Weights of a small transformer language model.
Size: 25 layers, width 384, 6 heads of 64, MLP 1024 SwiGLU, vocabulary 8192, 106M parameters.
Architecture: RMSNorm before each block, rotary positions, no biases in attention or MLP, tied embeddings, hashed n-gram embeddings, an embedding shortcut, learned residual scales, capped logits.
Training: a variant of Adam for these matrices, 603M tokens, 8960 steps.
Each number is 50 + 12 x the weight over the matrix's rms, rounded and kept within 0 to 99. Layers, rows and columns count from 0.

# gate: layer 10 MLP gate, 1024x384, rms 0.0791, rows 496-513, columns 0-127
# up: layer 10 MLP up, 1024x384, rms 0.0789, rows 496-513, columns 0-127
# down: layer 10 MLP down (transposed), 1024x384, rms 0.0764, rows 496-513, columns 0-127
gate496:56 33 45 68 65 32 40 51 61 65 59 49 46 25 56 44 58 73 52 52 48 72 66 45 29 62 37 45 42 62 52 31 34 70 64 52 26 39 62 51 62 40 58 40 53 66 38 41 65 49 48 58 38 37 48 48 59 37 56 57 49 51 43 62 37 30 66 49 46 52 32 76 69 35 57 56 45 50 81 53 69 55 67 52 56 41 64 51 33 68 51 18 62 52 39 28 51 52 35 46 61 63 34 60 82 48 53 32 34 26 50 58 34 59 55 70 76 48 53 33 78 42 32 27 48 34 49 64
up496:52 32 57 49 28 53 37 37 42 60 54 46 57 50 62 30 59 39 60 45 58 59 60 46 61 24 44 35 48 52 56 56 58 25 82 54 36 61 50 42 79 75 68 66 62 40 44 43 40 56 40 51 33 46 61 30 45 39 27 47 53 42 42 42 46 34 26 36 58 58 31 66 53 52 58 65 36 58 52 51 42 55 46 38 66 54 23 52 66 52 55 53 72 66 65 58 50 79 53 46 44 41 46 54 61 79 29 36 36 35 39 38 60 43 38 34 39 53 30 24 47 73 52 59 69 40 73 53
down496:50 68 47 56 56 49 61 66 57 68 35 51 48 54 43 38 74 52 50 76 65 41 56 49 32 67 66 64 63 53 28 56 50 63 47 55 45 25 62 56 45 42 69 54 66 69 51 42 68 72 32 38 51 49 60 55 54 43 65 33 35 56 83 63 60 54 45 62 35 36 62 52 52 48 75 44 39 46 34 51 36 62 34 36 37 47 61 48 59 40 55 51 42 36 34 32 47 68 50 64 55 41 69 58 54 36 27 62 42 49 63 45 34 26 37 38 42 19 60 51 44 38 39 47 60 53 63 75
gate497:42 55 66 45 53 83 70 53 64 53 57 59 49 43 59 48 39 65 40 43 44 48 51 57 74 41 45 67 67 41 47 46 53 62 37 71 46 32 53 41 67 51 35 58 60 54 40 58 64 53 35 62 56 59 51 52 51 48 51 65 40 50 59 46 27 31 54 37 38 35 49 64 55 41 57 69 63 47 53 78 56 57 40 29 44 58 68 44 33 63 52 60 65 34 63 49 47 60 61 63 46 72 29 29 68 38 43 44 57 46 49 51 48 54 54 58 41 52 46 55 68 55 48 57 65 51 49 33
up497:31 54 81 33 50 78 48 35 67 49 49 56 62 34 49 48 58 37 64 72 52 46 37 54 46 30 43 53 48 44 55 66 51 51 48 46 51 61 58 53 40 61 55 48 35 44 49 35 38 54 56 42 66 60 69 32 60 75 61 66 47 49 40 84 43 60 50 46 66 31 37 52 51 48 46 48 62 58 32 38 59 33 47 42 70 50 62 73 29 37 48 54 53 34 51 40 56 35 34 52 41 54 52 47 55 44 40 54 59 48 62 55 52 34 42 27 42 72 38 47 54 59 52 50 43 54 51 43
down497:65 56 38 64 42 57 55 46 49 37 50 54 34 50 29 52 64 61 61 02 48 59 53 54 46 46 34 26 47 70 56 41 58 80 28 34 29 57 51 52 73 57 60 26 43 52 35 80 61 42 18 56 52 33 51 56 32 84 44 30 68 31 71 38 53 54 61 62 52 55 55 70 61 50 37 63 45 55 76 56 48 54 58 58 42 46 33 63 55 30 47 45 66 42 61 57 66 78 49 63 41 60 38 41 59 34 62 66 55 22 41 26 48 67 58 49 58 31 53 66 58 48 73 58 55 27 37 61
gate498:73 53 34 34 56 47 58 50 67 49 43 60 31 60 56 41 59 57 49 64 53 46 39 60 48 51 37 43 21 43 42 44 59 54 72 40 40 45 76 38 49 58 46 51 43 53 44 49 57 48 31 47 48 49 59 32 42 46 24 55 45 49 42 43 53 33 38 49 83 44 63 51 57 73 51 53 48 49 55 63 57 57 64 70 56 42 44 71 39 52 58 63 61 58 50 42 58 35 56 58 38 34 60 33 47 37 55 50 61 60 44 56 68 37 45 46 57 55 49 63 39 42 52 30 63 44 32 59
up498:34 51 43 23 41 31 45 50 77 42 52 53 40 60 64 38 55 58 61 45 71 36 66 46 65 63 52 51 52 54 36 56 44 26 39 58 53 44 66 38 58 60 39 49 63 58 44 44 61 64 55 39 58 63 41 57 52 51 31 73 69 60 40 36 47 57 41 50 46 25 65 55 58 47 54 50 56 28 37 42 58 41 45 43 55 41 63 43 68 60 36 55 49 56 42 49 65 75 53 61 59 50 36 58 32 43 58 50 70 50 37 20 63 47 54 47 65 39 55 33 59 62 34 69 40 79 52 53
down498:45 50 78 67 27 33 51 54 70 53 36 55 35 57 43 54 50 44 46 69 46 65 11 57 37 44 40 56 45 71 65 12 59 53 48 44 55 63 38 48 50 59 67 36 60 58 52 66 48 47 49 32 73 45 53 61 62 59 35 55 41 44 79 40 49 39 32 58 63 49 43 34 36 44 61 53 67 29 64 55 45 58 27 29 33 43 49 49 48 58 46 46 54 44 55 41 46 63 33 53 61 47 40 48 45 61 55 38 62 56 49 42 48 29 17 39 42 51 37 41 52 57 46 49 59 56 37 73
gate499:53 43 50 69 48 69 65 45 46 37 18 47 50 36 68 50 47 50 44 33 58 55 57 45 70 69 49 62 65 72 44 37 56 34 40 67 22 63 49 48 52 52 46 36 56 54 24 44 72 44 60 36 47 45 45 52 48 57 39 28 51 52 44 54 52 49 57 32 39 59 44 49 49 51 56 26 40 32 57 44 53 50 53 57 36 45 46 59 54 29 73 51 62 61 50 47 59 51 49 57 48 51 58 59 50 36 63 58 28 58 37 48 33 59 55 42 54 41 63 48 50 51 38 42 48 42 48 46
up499:68 52 47 64 55 24 55 40 75 43 38 47 61 40 51 50 46 51 53 71 43 59 51 33 57 29 52 56 55 53 52 72 38 39 50 54 52 48 66 46 54 47 45 23 55 49 43 21 60 61 56 45 64 48 48 44 53 52 56 46 59 61 40 54 28 35 39 34 56 49 27 39 24 57 55 40 35 69 40 46 59 41 56 52 39 63 63 48 34 62 66 44 73 55 45 69 50 28 48 51 38 29 57 63 37 29 45 83 57 64 53 44 52 32 55 50 38 44 46 62 33 61 62 67 50 27 55 47
down499:58 54 40 57 54 44 46 59 22 44 66 41 52 46 64 50 50 56 43 07 38 62 50 21 56 36 54 51 40 61 55 58 75 53 58 60 58 51 58 72 59 54 36 54 38 48 73 66 42 39 49 38 47 48 44 52 55 56 33 55 64 32 55 38 48 48 35 48 48 55 48 42 46 46 38 29 50 59 54 51 28 44 28 58 46 32 45 49 24 69 53 52 26 48 32 56 47 61 60 73 44 30 71 48 44 47 46 66 48 43 30 42 61 30 33 69 69 39 44 53 45 58 47 37 36 52 35 41
gate500:37 38 55 62 47 62 68 56 55 57 34 64 33 53 43 51 39 74 56 66 36 72 42 28 48 53 70 64 58 62 45 18 63 59 64 48 54 60 46 29 56 28 42 52 44 57 39 47 59 63 38 52 56 42 51 54 16 46 45 69 42 24 76 67 55 55 80 38 68 59 59 52 64 48 45 38 42 19 54 65 65 49 58 54 58 25 58 63 42 48 50 31 38 43 46 41 49 42 43 41 65 52 57 58 70 63 61 42 52 51 51 54 39 61 64 45 39 59 37 52 70 40 21 44 46 57 24 38
up500:69 41 47 40 49 50 41 42 38 51 38 45 47 69 63 30 74 53 44 54 66 63 50 38 69 52 67 48 60 42 49 48 65 28 61 31 63 57 57 48 59 42 42 50 41 53 31 53 27 64 55 50 51 55 29 35 46 50 47 42 38 48 59 43 36 52 53 47 55 55 30 35 47 50 48 26 58 79 23 43 48 67 63 46 74 42 64 57 46 28 27 53 62 54 52 41 58 63 49 54 68 54 39 63 36 55 50 52 47 38 73 44 37 48 55 25 59 43 59 31 51 44 50 51 55 57 45 46
down500:57 55 40 57 60 52 58 62 47 49 57 31 72 54 62 47 37 52 50 67 45 65 46 54 48 40 58 44 39 60 65 80 56 53 27 52 32 56 40 48 32 54 44 38 35 35 50 61 41 60 54 47 70 23 56 49 69 61 53 35 53 64 83 61 48 37 40 48 58 44 34 66 46 29 60 57 48 55 58 39 57 60 53 55 22 38 36 45 40 60 75 41 47 60 62 49 56 63 35 44 33 68 79 75 64 42 46 53 58 59 61 46 51 43 53 40 62 39 63 44 43 65 60 72 35 53 41 51
gate501:50 55 48 46 46 65 39 57 31 49 31 54 50 47 58 61 45 59 36 51 46 46 50 50 63 61 58 58 51 49 60 49 50 32 29 50 43 39 48 64 54 46 53 35 59 45 47 75 53 58 45 37 37 32 73 55 50 48 71 49 39 44 53 49 19 50 69 63 59 53 42 47 66 54 46 35 49 77 64 46 42 42 74 39 34 69 54 39 51 65 55 41 45 69 52 48 52 56 51 78 52 42 50 65 63 32 31 39 44 62 66 43 63 40 45 19 55 63 63 49 37 47 46 56 48 57 65 52
up501:64 42 39 54 25 73 39 48 44 39 50 63 46 45 34 57 46 23 41 47 29 62 37 46 42 66 39 38 48 58 37 56 35 64 60 56 36 38 51 43 62 55 40 43 51 44 80 44 58 52 57 47 49 57 54 39 54 38 47 69 39 31 45 41 48 45 69 49 62 42 53 40 38 59 42 47 37 56 57 34 49 39 65 61 63 62 49 25 64 40 46 64 40 59 72 55 39 21 23 60 59 43 48 53 63 51 55 58 30 70 40 63 81 68 49 37 47 51 52 42 40 38 39 71 42 60 33 64
down501:49 50 42 66 53 40 43 57 57 49 54 73 58 59 79 47 76 49 48 25 54 53 36 54 55 70 64 67 72 41 63 63 54 45 48 60 56 58 59 42 55 40 61 33 45 58 53 61 37 41 62 59 43 39 38 39 42 75 64 39 50 47 33 39 42 30 40 52 45 41 45 45 40 42 67 41 52 43 57 62 45 68 47 27 45 52 60 52 50 73 60 39 58 48 64 47 71 44 38 60 38 52 47 52 63 38 59 50 47 54 62 41 62 61 70 36 53 60 58 58 26 47 70 55 57 60 43 53
gate502:53 55 46 45 59 21 72 57 58 42 64 67 62 55 61 41 45 49 41 50 50 51 58 32 35 54 56 54 52 52 52 55 58 34 65 38 54 46 39 68 66 44 51 33 33 67 61 48 57 43 29 38 45 48 48 56 67 52 50 51 66 54 49 43 45 52 66 45 62 43 65 58 41 51 46 46 40 49 46 43 58 51 40 35 60 35 54 53 53 40 42 45 64 55 55 42 57 57 39 58 48 54 69 45 66 38 41 52 43 43 69 34 46 52 46 53 68 53 41 50 61 53 58 49 36 56 43 61
up502:60 51 60 43 37 69 46 51 18 52 52 44 31 29 51 48 34 49 44 49 41 50 36 55 63 66 49 54 48 46 24 54 35 53 50 60 59 57 63 40 37 69 77 49 62 45 54 68 73 45 56 60 53 68 48 53 53 39 51 43 40 49 42 55 56 34 42 48 56 35 59 83 46 42 52 23 62 30 49 45 44 38 37 87 63 23 59 55 32 54 80 77 56 41 37 74 55 57 30 41 38 49 47 52 27 74 58 54 47 63 47 49 48 47 60 43 62 61 47 58 41 43 47 54 64 74 43 65
down502:89 71 28 37 59 39 65 53 55 45 78 37 52 56 33 39 48 42 59 73 60 68 48 52 33 63 63 47 44 46 44 61 38 48 62 66 69 59 41 39 44 43 52 59 65 63 59 54 46 55 65 53 36 60 34 48 52 63 64 53 63 51 34 46 47 59 47 67 49 43 39 49 63 50 50 59 47 74 66 61 62 54 42 58 74 40 53 91 52 36 27 28 47 55 28 65 58 61 43 47 62 33 48 46 30 33 60 43 37 41 57 35 43 46 67 44 40 42 35 59 34 52 46 40 46 54 34 64
gate503:67 37 69 54 35 44 70 43 56 54 48 58 33 54 50 55 34 63 53 47 56 66 36 66 43 55 60 61 59 22 48 50 49 60 23 48 46 58 61 48 60 25 45 34 58 54 35 45 36 48 32 42 40 52 71 58 53 67 70 60 63 45 47 44 49 49 39 38 47 41 61 78 52 46 62 44 48 34 54 74 44 41 62 46 53 65 48 43 32 32 46 47 32 36 36 41 29 54 62 43 56 50 50 63 70 54 56 67 75 48 39 55 63 52 52 37 42 52 62 41 55 45 58 10 62 37 67 53
up503:47 50 49 51 58 39 54 43 56 59 40 66 33 71 47 62 56 43 42 57 55 54 47 74 47 61 25 26 70 43 50 51 34 41 59 55 27 52 49 67 62 48 38 57 54 59 37 72 48 49 37 43 41 46 35 51 61 56 53 34 33 82 56 34 45 54 48 48 65 56 49 55 54 48 50 42 27 39 37 51 64 54 75 51 49 78 77 56 63 49 48 63 44 59 58 63 37 65 41 38 54 46 48 53 66 21 60 49 51 45 49 35 46 84 43 58 34 46 44 52 53 40 67 39 64 52 53 63
down503:56 43 38 59 63 54 76 52 53 69 49 48 44 41 35 55 23 37 57 26 28 43 41 56 43 54 46 67 35 38 36 51 36 69 58 52 59 48 44 56 56 51 63 42 36 57 54 60 55 42 50 43 58 36 53 49 37 43 53 42 56 30 53 49 36 39 56 59 62 53 47 54 46 44 30 44 59 74 44 64 56 60 35 41 60 35 53 38 37 65 48 49 51 35 48 39 48 36 70 63 48 29 49 65 53 51 62 50 67 37 58 70 41 46 67 59 42 31 47 56 52 49 42 43 35 45 69 39
gate504:57 24 43 55 69 25 76 68 52 43 50 63 59 51 65 61 19 63 52 54 63 60 69 27 20 52 59 52 62 54 56 50 48 50 40 62 60 42 69 47 67 63 39 51 37 46 37 46 49 48 59 69 27 50 53 75 55 43 38 44 46 49 36 39 50 64 53 58 55 49 61 57 65 46 60 58 53 52 39 45 45 45 45 60 81 66 71 59 53 48 42 69 65 32 44 78 54 24 34 44 37 38 55 44 34 41 65 50 45 55 40 48 55 53 43 36 53 51 41 49 48 49 53 53 51 37 77 59
up504:41 52 44 66 32 52 66 49 34 42 65 59 38 79 27 36 37 46 35 42 22 37 39 30 42 69 63 55 67 58 42 61 64 46 35 53 46 62 36 64 59 47 58 43 62 42 62 49 29 48 51 45 57 52 46 67 41 46 64 53 50 33 39 50 58 44 49 61 54 62 57 61 40 47 54 51 45 70 44 51 46 25 56 50 37 38 41 20 57 39 53 36 29 45 47 41 42 62 26 58 30 53 25 49 59 33 66 44 42 63 55 33 66 48 47 57 65 36 49 29 38 54 52 60 44 47 57 82
down504:57 60 39 54 61 39 53 64 60 68 34 63 44 39 53 54 44 55 61 35 42 47 65 46 31 40 52 46 50 44 29 69 68 62 48 46 50 65 84 38 52 45 52 21 52 52 45 48 43 46 39 60 54 60 53 63 60 45 54 56 75 30 47 53 59 40 48 50 42 40 63 40 40 56 74 50 59 31 23 50 59 48 54 62 49 48 66 45 45 49 52 44 45 44 56 56 59 39 46 49 61 61 43 54 54 46 56 57 53 51 56 42 44 39 44 52 37 58 73 28 48 57 38 50 46 58 64 45
gate505:39 52 61 40 46 69 57 32 64 35 80 74 45 59 58 46 35 40 53 45 33 59 47 47 34 53 63 52 52 30 59 30 63 51 56 45 66 26 60 63 47 63 47 55 36 42 61 54 41 62 53 54 41 41 47 44 45 50 49 53 67 68 53 48 72 58 39 61 36 43 77 53 36 63 25 61 54 83 65 48 68 44 40 73 43 59 53 48 73 37 39 66 45 50 48 34 49 54 51 55 53 30 60 47 47 35 38 55 43 64 48 58 59 68 53 34 33 49 30 54 41 77 67 67 66 35 39 53
up505:20 56 67 53 45 56 41 66 31 50 56 61 49 45 48 54 38 52 51 65 40 71 23 50 33 67 58 44 42 35 60 27 54 56 61 53 42 56 16 52 43 64 46 45 58 88 36 55 75 55 47 78 54 35 61 67 46 53 62 50 39 44 44 39 53 58 54 46 65 56 50 61 35 53 65 55 53 51 54 66 43 30 57 51 52 54 38 46 58 51 55 51 36 61 34 56 54 50 54 54 75 67 30 47 47 62 69 64 56 48 42 43 76 68 69 40 51 54 73 41 75 41 52 56 49 60 54 48
down505:49 53 41 52 44 53 59 41 33 46 36 43 45 51 47 49 34 53 48 77 57 54 53 31 49 55 50 46 27 66 34 64 46 34 65 31 53 56 48 41 58 57 53 55 77 63 69 68 28 53 33 22 52 65 51 85 46 59 68 48 55 64 63 43 76 55 71 33 57 35 49 58 67 54 44 69 70 42 61 41 29 50 50 62 43 65 61 71 49 42 63 54 55 29 47 58 57 65 43 51 65 41 47 42 43 58 55 38 45 49 32 46 44 60 62 42 51 58 70 59 60 45 56 31 67 64 53 41
gate506:50 46 51 58 49 70 47 52 49 36 45 55 51 45 69 70 55 56 54 56 52 38 54 46 55 66 57 59 59 55 61 44 57 42 30 63 41 58 44 47 47 70 64 41 52 47 44 51 59 38 34 57 57 48 77 57 44 59 42 52 33 52 36 50 34 61 59 54 58 57 62 47 60 47 55 68 22 40 49 34 44 56 47 22 63 53 66 41 41 50 56 70 41 40 54 35 28 64 27 40 60 54 67 52 62 64 42 32 54 52 47 57 70 67 53 52 26 42 51 74 39 52 51 54 66 65 60 47
up506:42 39 26 44 56 44 43 73 54 38 53 52 59 66 67 38 37 51 74 53 63 47 50 25 43 55 45 63 48 36 47 35 49 35 60 34 82 27 60 45 57 60 48 49 38 47 24 57 55 35 50 43 52 46 23 37 71 32 66 42 62 40 34 36 59 75 59 65 35 53 54 58 72 62 51 46 27 47 59 48 48 65 61 43 60 37 51 39 65 55 47 54 38 65 65 81 49 39 61 47 59 38 34 54 57 46 29 34 51 48 56 55 48 55 44 67 42 55 45 60 47 51 47 47 53 49 55 37
down506:50 42 53 50 25 64 42 66 55 52 46 45 53 42 42 58 70 55 53 42 63 62 49 37 56 58 55 38 48 46 52 36 60 42 41 59 50 38 50 43 34 58 66 37 65 40 55 31 48 45 37 43 46 69 63 62 53 65 77 40 50 54 47 67 55 51 29 66 44 53 58 52 42 61 40 66 31 53 78 61 69 48 42 49 47 39 37 50 53 30 50 62 52 50 49 55 44 54 54 61 37 63 69 38 36 57 46 55 44 51 48 69 60 53 44 37 52 65 28 69 41 52 44 60 51 53 41 54
gate507:80 47 30 55 36 66 54 54 51 45 31 64 38 47 51 36 52 58 39 36 29 52 57 42 35 53 38 49 58 55 76 64 57 47 49 56 47 55 57 52 61 45 53 61 46 36 40 40 26 51 59 44 62 56 29 53 50 42 55 35 55 26 45 44 29 50 89 56 76 61 44 20 51 68 43 51 49 76 69 46 52 49 39 51 60 36 41 62 53 61 55 30 49 62 52 60 55 48 61 43 69 30 60 23 53 49 43 51 56 58 42 48 42 76 52 62 53 79 61 35 43 47 49 86 38 37 47 47
up507:65 38 47 59 43 61 59 32 48 79 44 62 60 44 35 34 55 62 30 48 66 36 59 62 57 31 58 40 42 46 60 55 22 29 56 53 43 39 43 60 48 59 34 66 36 48 57 49 51 65 35 68 38 44 56 33 41 44 84 58 48 65 55 47 33 49 51 47 63 48 40 48 41 40 94 51 31 73 42 59 61 65 82 50 69 54 38 40 49 49 51 51 50 53 58 42 49 46 55 88 62 43 37 53 54 45 34 63 52 47 49 35 57 39 41 40 60 70 56 56 60 41 79 64 40 50 32 37
down507:60 48 54 48 33 25 68 50 52 59 53 51 54 42 29 49 49 41 49 29 48 54 58 56 50 58 53 74 58 50 55 60 51 36 12 58 42 52 16 40 48 46 24 50 61 63 45 56 51 53 83 64 39 68 54 42 34 40 33 46 48 32 28 54 45 39 48 56 55 45 57 46 50 57 63 21 46 56 60 44 58 67 38 50 62 70 54 59 63 72 78 44 43 51 72 51 70 50 41 53 60 52 45 56 55 58 72 63 42 63 43 56 31 43 57 51 31 55 70 52 45 56 53 56 32 56 37 42
gate508:55 53 50 49 66 42 34 47 55 43 54 72 60 70 71 34 56 42 36 62 55 56 70 43 31 52 49 29 64 50 49 53 41 43 58 25 28 60 58 51 57 84 49 52 34 53 36 44 42 51 26 54 45 43 56 69 48 42 27 29 49 55 31 46 47 35 47 60 55 68 69 25 63 31 69 60 34 45 42 65 56 43 41 63 53 44 44 25 58 50 58 42 71 54 64 46 48 52 52 48 59 62 39 52 52 59 53 48 64 74 40 30 66 38 47 54 64 34 72 64 35 40 59 32 43 54 40 55
up508:19 49 49 52 70 39 33 46 50 35 38 64 34 50 51 58 39 43 40 39 41 63 41 51 58 46 51 61 62 50 49 60 56 49 77 67 60 36 57 47 50 49 49 38 32 63 39 61 31 43 30 52 38 48 44 43 72 52 50 63 40 41 55 39 46 42 49 52 52 51 56 36 65 39 43 40 46 62 49 56 60 21 50 62 33 54 51 51 51 57 46 49 51 35 65 37 57 44 40 48 37 40 56 49 63 47 50 41 62 56 60 43 34 43 28 61 61 41 87 59 75 44 40 59 55 31 61 43
down508:45 55 50 56 60 47 44 43 44 46 63 53 43 29 65 37 61 49 56 54 50 53 47 42 47 68 67 55 44 33 54 48 55 57 74 66 35 16 38 50 34 42 54 32 59 42 41 50 64 39 49 43 51 49 46 54 81 41 48 77 55 49 62 61 41 48 32 62 33 41 58 56 59 58 53 62 34 55 39 53 32 28 49 46 30 46 61 29 58 46 32 37 46 46 44 47 48 34 40 72 21 55 62 43 50 40 49 31 53 58 62 43 49 48 56 38 55 40 80 69 51 57 36 58 32 65 51 45
gate509:53 38 42 65 51 49 61 62 47 28 58 49 06 50 59 65 47 58 41 48 62 43 20 65 39 47 56 53 58 61 56 46 47 59 19 66 65 59 38 67 54 46 49 55 69 49 49 72 45 47 46 57 51 37 24 29 53 46 58 64 50 62 44 38 54 41 60 62 43 37 58 62 41 40 47 48 42 30 56 74 60 40 56 52 68 43 31 48 59 42 61 55 47 49 46 38 42 46 55 63 60 55 25 56 49 78 38 40 38 43 54 46 35 59 48 67 65 56 57 58 55 57 50 45 31 54 52 47
up509:54 69 60 68 37 58 29 58 65 56 34 57 53 37 25 48 30 39 39 36 62 61 69 50 68 43 53 48 41 56 56 28 39 73 48 57 53 43 50 47 64 45 72 45 46 41 52 51 52 60 51 55 76 46 36 63 52 93 40 33 36 31 52 38 64 53 47 44 52 46 63 45 49 60 50 70 34 57 58 66 63 45 45 60 53 53 46 37 40 19 35 38 55 47 43 28 66 59 42 49 51 54 50 66 36 23 48 48 46 44 62 61 56 37 51 65 53 40 48 50 44 45 41 54 45 43 46 56
down509:46 40 49 36 56 42 71 51 39 56 49 39 52 67 48 36 65 44 54 61 45 44 42 61 57 37 55 45 56 48 48 70 64 39 47 52 57 31 42 25 46 57 56 35 71 58 54 74 50 59 51 43 56 39 54 33 56 21 52 71 68 64 76 66 39 41 59 45 46 45 65 48 40 60 58 50 63 41 32 34 42 33 45 52 61 54 69 66 55 56 58 59 50 36 50 46 51 43 43 51 48 50 53 31 64 52 45 60 39 55 70 43 40 36 26 37 44 33 50 40 57 42 46 54 46 62 53 45
gate510:33 61 60 29 38 56 41 47 62 61 47 51 51 35 40 25 42 47 40 45 56 49 40 62 48 35 81 33 61 39 64 43 62 39 46 40 55 63 28 48 39 46 49 86 70 47 63 36 60 64 30 53 48 51 60 34 63 50 50 47 56 41 48 64 59 63 55 35 41 40 54 43 47 35 55 56 57 54 83 62 46 48 41 58 41 44 68 36 58 45 25 46 59 63 60 49 48 19 56 39 41 47 52 50 47 36 46 21 60 70 47 60 61 30 62 50 45 52 79 58 47 37 50 58 32 32 32 52
up510:50 48 47 37 42 65 47 36 48 43 55 50 55 35 62 37 28 54 68 52 23 52 62 54 53 37 41 27 42 50 51 75 38 41 36 52 51 45 41 39 57 51 51 50 45 43 55 50 56 44 51 34 46 51 49 69 57 48 73 53 54 18 40 51 38 56 46 70 34 51 54 39 54 50 47 44 56 59 51 50 63 24 46 40 56 58 46 43 56 47 37 38 45 47 38 56 52 29 55 68 34 24 54 75 53 35 22 35 49 74 50 38 61 42 32 37 35 72 57 61 29 66 56 60 61 18 44 23
down510:34 37 41 59 62 41 35 48 51 63 22 50 75 70 54 53 69 53 36 02 55 82 60 62 47 29 37 53 57 31 49 74 48 47 58 53 40 33 62 64 36 69 34 40 28 59 64 34 55 36 47 53 52 35 66 24 29 80 55 41 51 60 49 49 59 66 56 57 58 58 61 34 45 41 60 44 62 45 57 55 58 56 51 65 38 58 64 44 66 46 57 29 35 62 71 44 58 45 42 35 36 65 50 46 51 44 28 48 45 44 47 64 54 52 35 66 48 67 45 63 67 60 50 39 54 51 31 47
gate511:44 52 57 27 48 38 61 30 69 47 45 51 41 39 55 53 56 40 38 49 53 39 31 47 48 52 48 53 61 59 60 32 57 61 47 52 43 47 60 52 42 39 56 49 55 59 66 36 53 43 29 40 50 38 46 18 32 38 45 63 42 34 29 49 42 54 57 49 56 64 56 67 41 35 28 68 36 24 51 39 46 38 51 56 55 65 68 59 45 41 50 55 44 48 82 63 30 61 75 54 46 33 30 59 73 51 35 58 59 62 59 47 42 49 53 37 53 44 54 58 37 51 61 62 34 55 61 50
up511:21 22 47 57 42 63 45 59 46 60 54 51 43 45 57 27 66 50 45 51 67 42 54 42 35 37 48 50 55 43 46 69 57 31 35 59 43 47 36 50 52 42 65 61 40 53 71 48 47 64 38 45 41 54 68 53 49 57 38 56 49 48 48 34 63 47 66 52 47 49 73 33 44 25 47 70 51 54 52 47 46 71 34 44 52 54 49 41 45 58 63 45 48 56 19 59 38 64 59 25 38 53 34 62 43 48 58 59 58 08 26 63 72 49 29 65 73 56 46 39 41 51 35 60 57 60 61 64
down511:59 50 71 17 61 34 37 54 56 50 52 52 40 65 39 70 46 31 38 59 47 48 47 55 41 55 55 41 33 55 74 32 47 56 48 56 49 50 29 83 53 45 44 51 36 43 55 47 41 52 44 48 60 43 52 24 37 41 63 55 38 66 38 29 34 66 43 37 54 55 26 52 43 27 53 55 41 57 63 48 56 63 45 36 79 55 30 42 48 20 62 67 51 55 50 54 42 73 58 44 62 52 42 57 61 69 53 32 48 45 73 31 52 43 31 57 33 42 51 66 38 55 53 46 29 56 61 63
gate512:36 46 50 26 43 43 43 59 75 50 43 67 44 71 48 45 42 72 58 41 24 51 40 44 70 71 49 61 73 52 47 37 46 71 42 62 14 42 49 47 56 45 48 48 47 43 49 44 42 47 44 52 46 48 68 56 44 38 69 40 44 53 47 77 25 43 70 36 57 62 50 51 42 46 46 55 45 50 56 37 63 54 57 47 48 60 41 50 57 48 29 43 36 48 41 56 37 47 39 56 53 65 46 42 52 45 57 38 45 42 47 37 42 35 31 46 57 47 58 48 29 51 36 51 27 38 58 34
up512:38 38 65 71 39 52 56 51 53 36 33 45 38 46 64 40 62 37 52 47 53 44 41 60 57 53 53 50 41 50 51 59 59 62 43 35 65 45 45 36 48 43 58 57 39 54 53 51 46 48 36 49 78 62 36 44 60 62 52 58 48 49 71 34 60 40 46 39 58 43 49 67 21 69 67 21 74 62 50 36 53 54 41 47 34 44 82 51 62 34 46 74 67 35 37 41 49 45 36 87 59 51 63 56 47 38 42 71 33 41 64 53 48 32 68 49 54 40 43 55 54 43 47 47 27 63 29 41
down512:60 69 52 47 52 51 39 55 38 65 37 51 59 71 29 27 45 52 52 54 49 62 30 50 59 51 47 46 43 26 43 22 60 61 46 50 73 54 54 38 58 61 66 51 49 56 29 47 58 65 43 63 45 60 57 65 49 55 65 67 56 49 33 35 53 64 44 41 62 50 77 51 71 86 43 54 38 49 52 61 41 28 71 49 65 62 39 65 63 49 58 49 70 54 38 64 40 24 59 40 65 24 39 66 42 59 44 65 48 50 56 62 46 56 55 37 32 45 30 51 40 53 25 63 29 46 41 44
gate513:41 13 38 36 37 56 47 45 49 29 48 54 54 39 41 65 42 33 38 47 19 52 58 58 53 62 62 38 74 46 70 53 49 27 67 42 48 37 30 51 43 59 32 41 37 39 42 67 35 80 61 42 52 31 66 33 46 61 51 50 21 59 31 62 46 41 49 53 58 41 52 42 31 49 45 58 42 39 57 40 66 50 32 48 59 26 55 48 39 45 41 72 66 52 46 55 59 28 42 46 43 45 53 36 50 46 61 37 49 24 50 74 65 57 50 48 59 40 46 51 52 61 55 27 50 44 60 54
up513:56 64 48 46 46 57 36 51 60 56 45 84 51 67 31 34 61 56 72 48 46 45 60 52 49 44 48 61 37 46 25 32 41 58 43 53 56 57 66 56 33 50 52 59 59 58 41 44 57 40 42 27 35 80 47 45 63 57 69 54 69 54 49 49 56 51 49 19 55 40 59 70 48 52 52 69 48 45 41 51 49 45 36 25 38 38 53 48 49 39 33 66 53 46 74 43 42 71 52 59 60 44 46 48 46 48 52 58 65 50 52 55 54 39 24 45 52 34 37 48 40 54 35 62 43 54 37 63
down513:55 16 38 50 66 33 43 43 42 26 36 53 61 47 64 48 38 40 48 30 44 56 69 60 49 62 57 33 50 48 59 42 77 50 69 74 60 56 47 48 50 72 70 47 40 55 54 55 60 29 46 39 61 28 58 49 38 53 50 74 26 37 36 44 51 51 44 55 63 51 49 62 47 56 41 58 59 39 55 29 52 37 44 69 46 27 47 56 55 42 56 42 51 63 66 68 66 41 41 32 50 64 55 48 56 49 65 62 43 52 64 63 38 53 62 24 78 45 39 46 61 30 49 56 53 59 69 43